Weights of a small GPT-style language model, trained from scratch on English Wikipedia.
Size: 2 heads of 32, MLP 192 quick GELU, vocabulary 1024, 0.549M parameters.
Architecture: LayerNorm before each block, rotary positions, biases, normalized queries and keys, attention and MLP in parallel.
Each number is 500 + 25 x the weight over the matrix's rms, rounded and kept within 0 to 999. Layers, rows and columns count from 0. Numbers have three digits each.

# layer 7 MLP down, 64x192, rms 0.188, rows 28-63, columns 144-191
538539528454512514471487519528505516495460476489485465511528501488501492511514473488505555497479499544511480490545512495501519548447481465462512
527495494475506469489501471521493535486509475444464542517442490495522507539540496462457464489473466523510507496482471486533478490484490551498479
517472485520487498542490502523506477529492520486479463508442508506498514443515499515496515498471456484482499528458555500480503513515524477517460
477500508503509492511514489482490504459502508539511534491482507503475462458533529503558519478472502487464500500527498514442461483487498484507511
544521523512466487483485501474517505502509494491493506507469509481499500481498472536531522533439505465470458488487462443533496540480499453529520
514479495511479545480461522474485519565468514531510487533486466471430515489513540487488472481496488496490443493456518473503542497525535511540475
451508477481538464486493511511498525532470508476521492477501470501497525514539508438522521492518475482532528496522521514519498462532474525516503
516496527518453505494501521542494515488490517513519513458543538498517495459533496501526480483484537534527510509465501528504486479541501504471479
483476517500484488499520534513485534489522476518481535476496506492500491503519462506452497538523471482496522516520518509443496500491454487498483
494515497485499489529476472447472503507540461495480506556507515527546529525433495521495487501487513486521494516526506507513496486470514510545525
480481490517511501500508487487503457527498501520501464519476491491500516497489505526509471527501463524506461487491472489532514513504540488496499
540491487479482489497549487507481492549507495453477508511532513489506486525496496524487478495536507495499511473495501475515466539515512511505495
512473550454477469497496467463485511499499531509515500506510485508464518496500521511545500492512487510500520461521490524509479473522482428515520
465503522475527467516492500487485496544493512515522450529512470518476511476510516493518501480501494499506502524496541478518517503472494494472452
512503506483458433521457526494526472506513505503492531517494501452481549460463506492452508517476480474488505556516508537559521479507481536493496
498510496497530502489508464445539498495528491505527490513464460487504476483522497498503539525495487533472535495498493498484540499544498498509495
566485495568496531486507477480526482521499534491493500526505486486517499472480469500472518499502519510501510529527502557450521482550465494532543
471489524520519480517475493518532481523504489558539513487494501489493509468503525502474484486496501489470454496511525525512457487544476512496485
473499456531532470515478518508506515462492510493529489475484492489501472507530463473461480490525508480502463456526488494542526507494521537479499
505491482546461529505482549471470547501502484524529497512516495467498513514544540487510547484453531483526506518522493455517505535505510472469544
476491506498485489492540470480498499465511505501531516539515499514507485531509520501518488473544511508535530512490544534483496482476495464517509
508505515497533469487527499523469527488505513494465475498550494500520504490524489513496483489479502500484502510437513515510449521460502479471472
524534501473458511551482523502458458479490521446491473449543498537526505474511468567458484524490509460481464489488507491482520550495469499470506
477499522516548485494539451513528495489502543530537464459496490536484516504498493529503502463491476517538522505488478480513483547514514555522508
510522475466532514528537477509542485472491563514492502486488517516493469535540535511474467462548514472526514484496508480522524491542522505518473
474517560493481480499460532466484479537518555475519498553502511564508561497492519436465471534486470472519494465480545535510492507530462471491510
522480459511495515463501505449504453522491539533494529486485530498547510529470479486459486497512525521477485489472481532503491505469476475516473
490485498498479480499509456461498519498513510484523507531487530487488470502492491480492506462544528509470530502525515499472490495479497528500470
476472511499532483504521570567507504496505487523485493507536483487529452496543518480516523494500518506525509560446506472465495487484518520489524
496488508494480483438510482479535516526488547510494522510498461467470488518495505421482507508477530459530498486521502501533505485482507467529485
527540475507531537535496483525487510489513472499527522506529517491494431522500516482486460503509473499516505460505503505505489461530510506478518
514500483554496513466526475543492506513483464532450467522509528466502545537498506509498534513502479448517472506536494556498509488491504495476455
553529498489501564496527474531469511489474484515512546503538517490484503547498502544513501488492495480452515547481513544518516423453519459522507
468495494489479488529502530492498540504500499510496487530490495489503529510495477475487501501529515476516476517471510506483526524510498534491501
491523488554490489510506503515476542490542469508534491479509487508510533482494500488516483520498468525550530498531474506531466494487495534490559
542469474519478502505519496494491516535530479491534534537504474450463464509538515491456506519499494501459499520506516488491518492493540502538465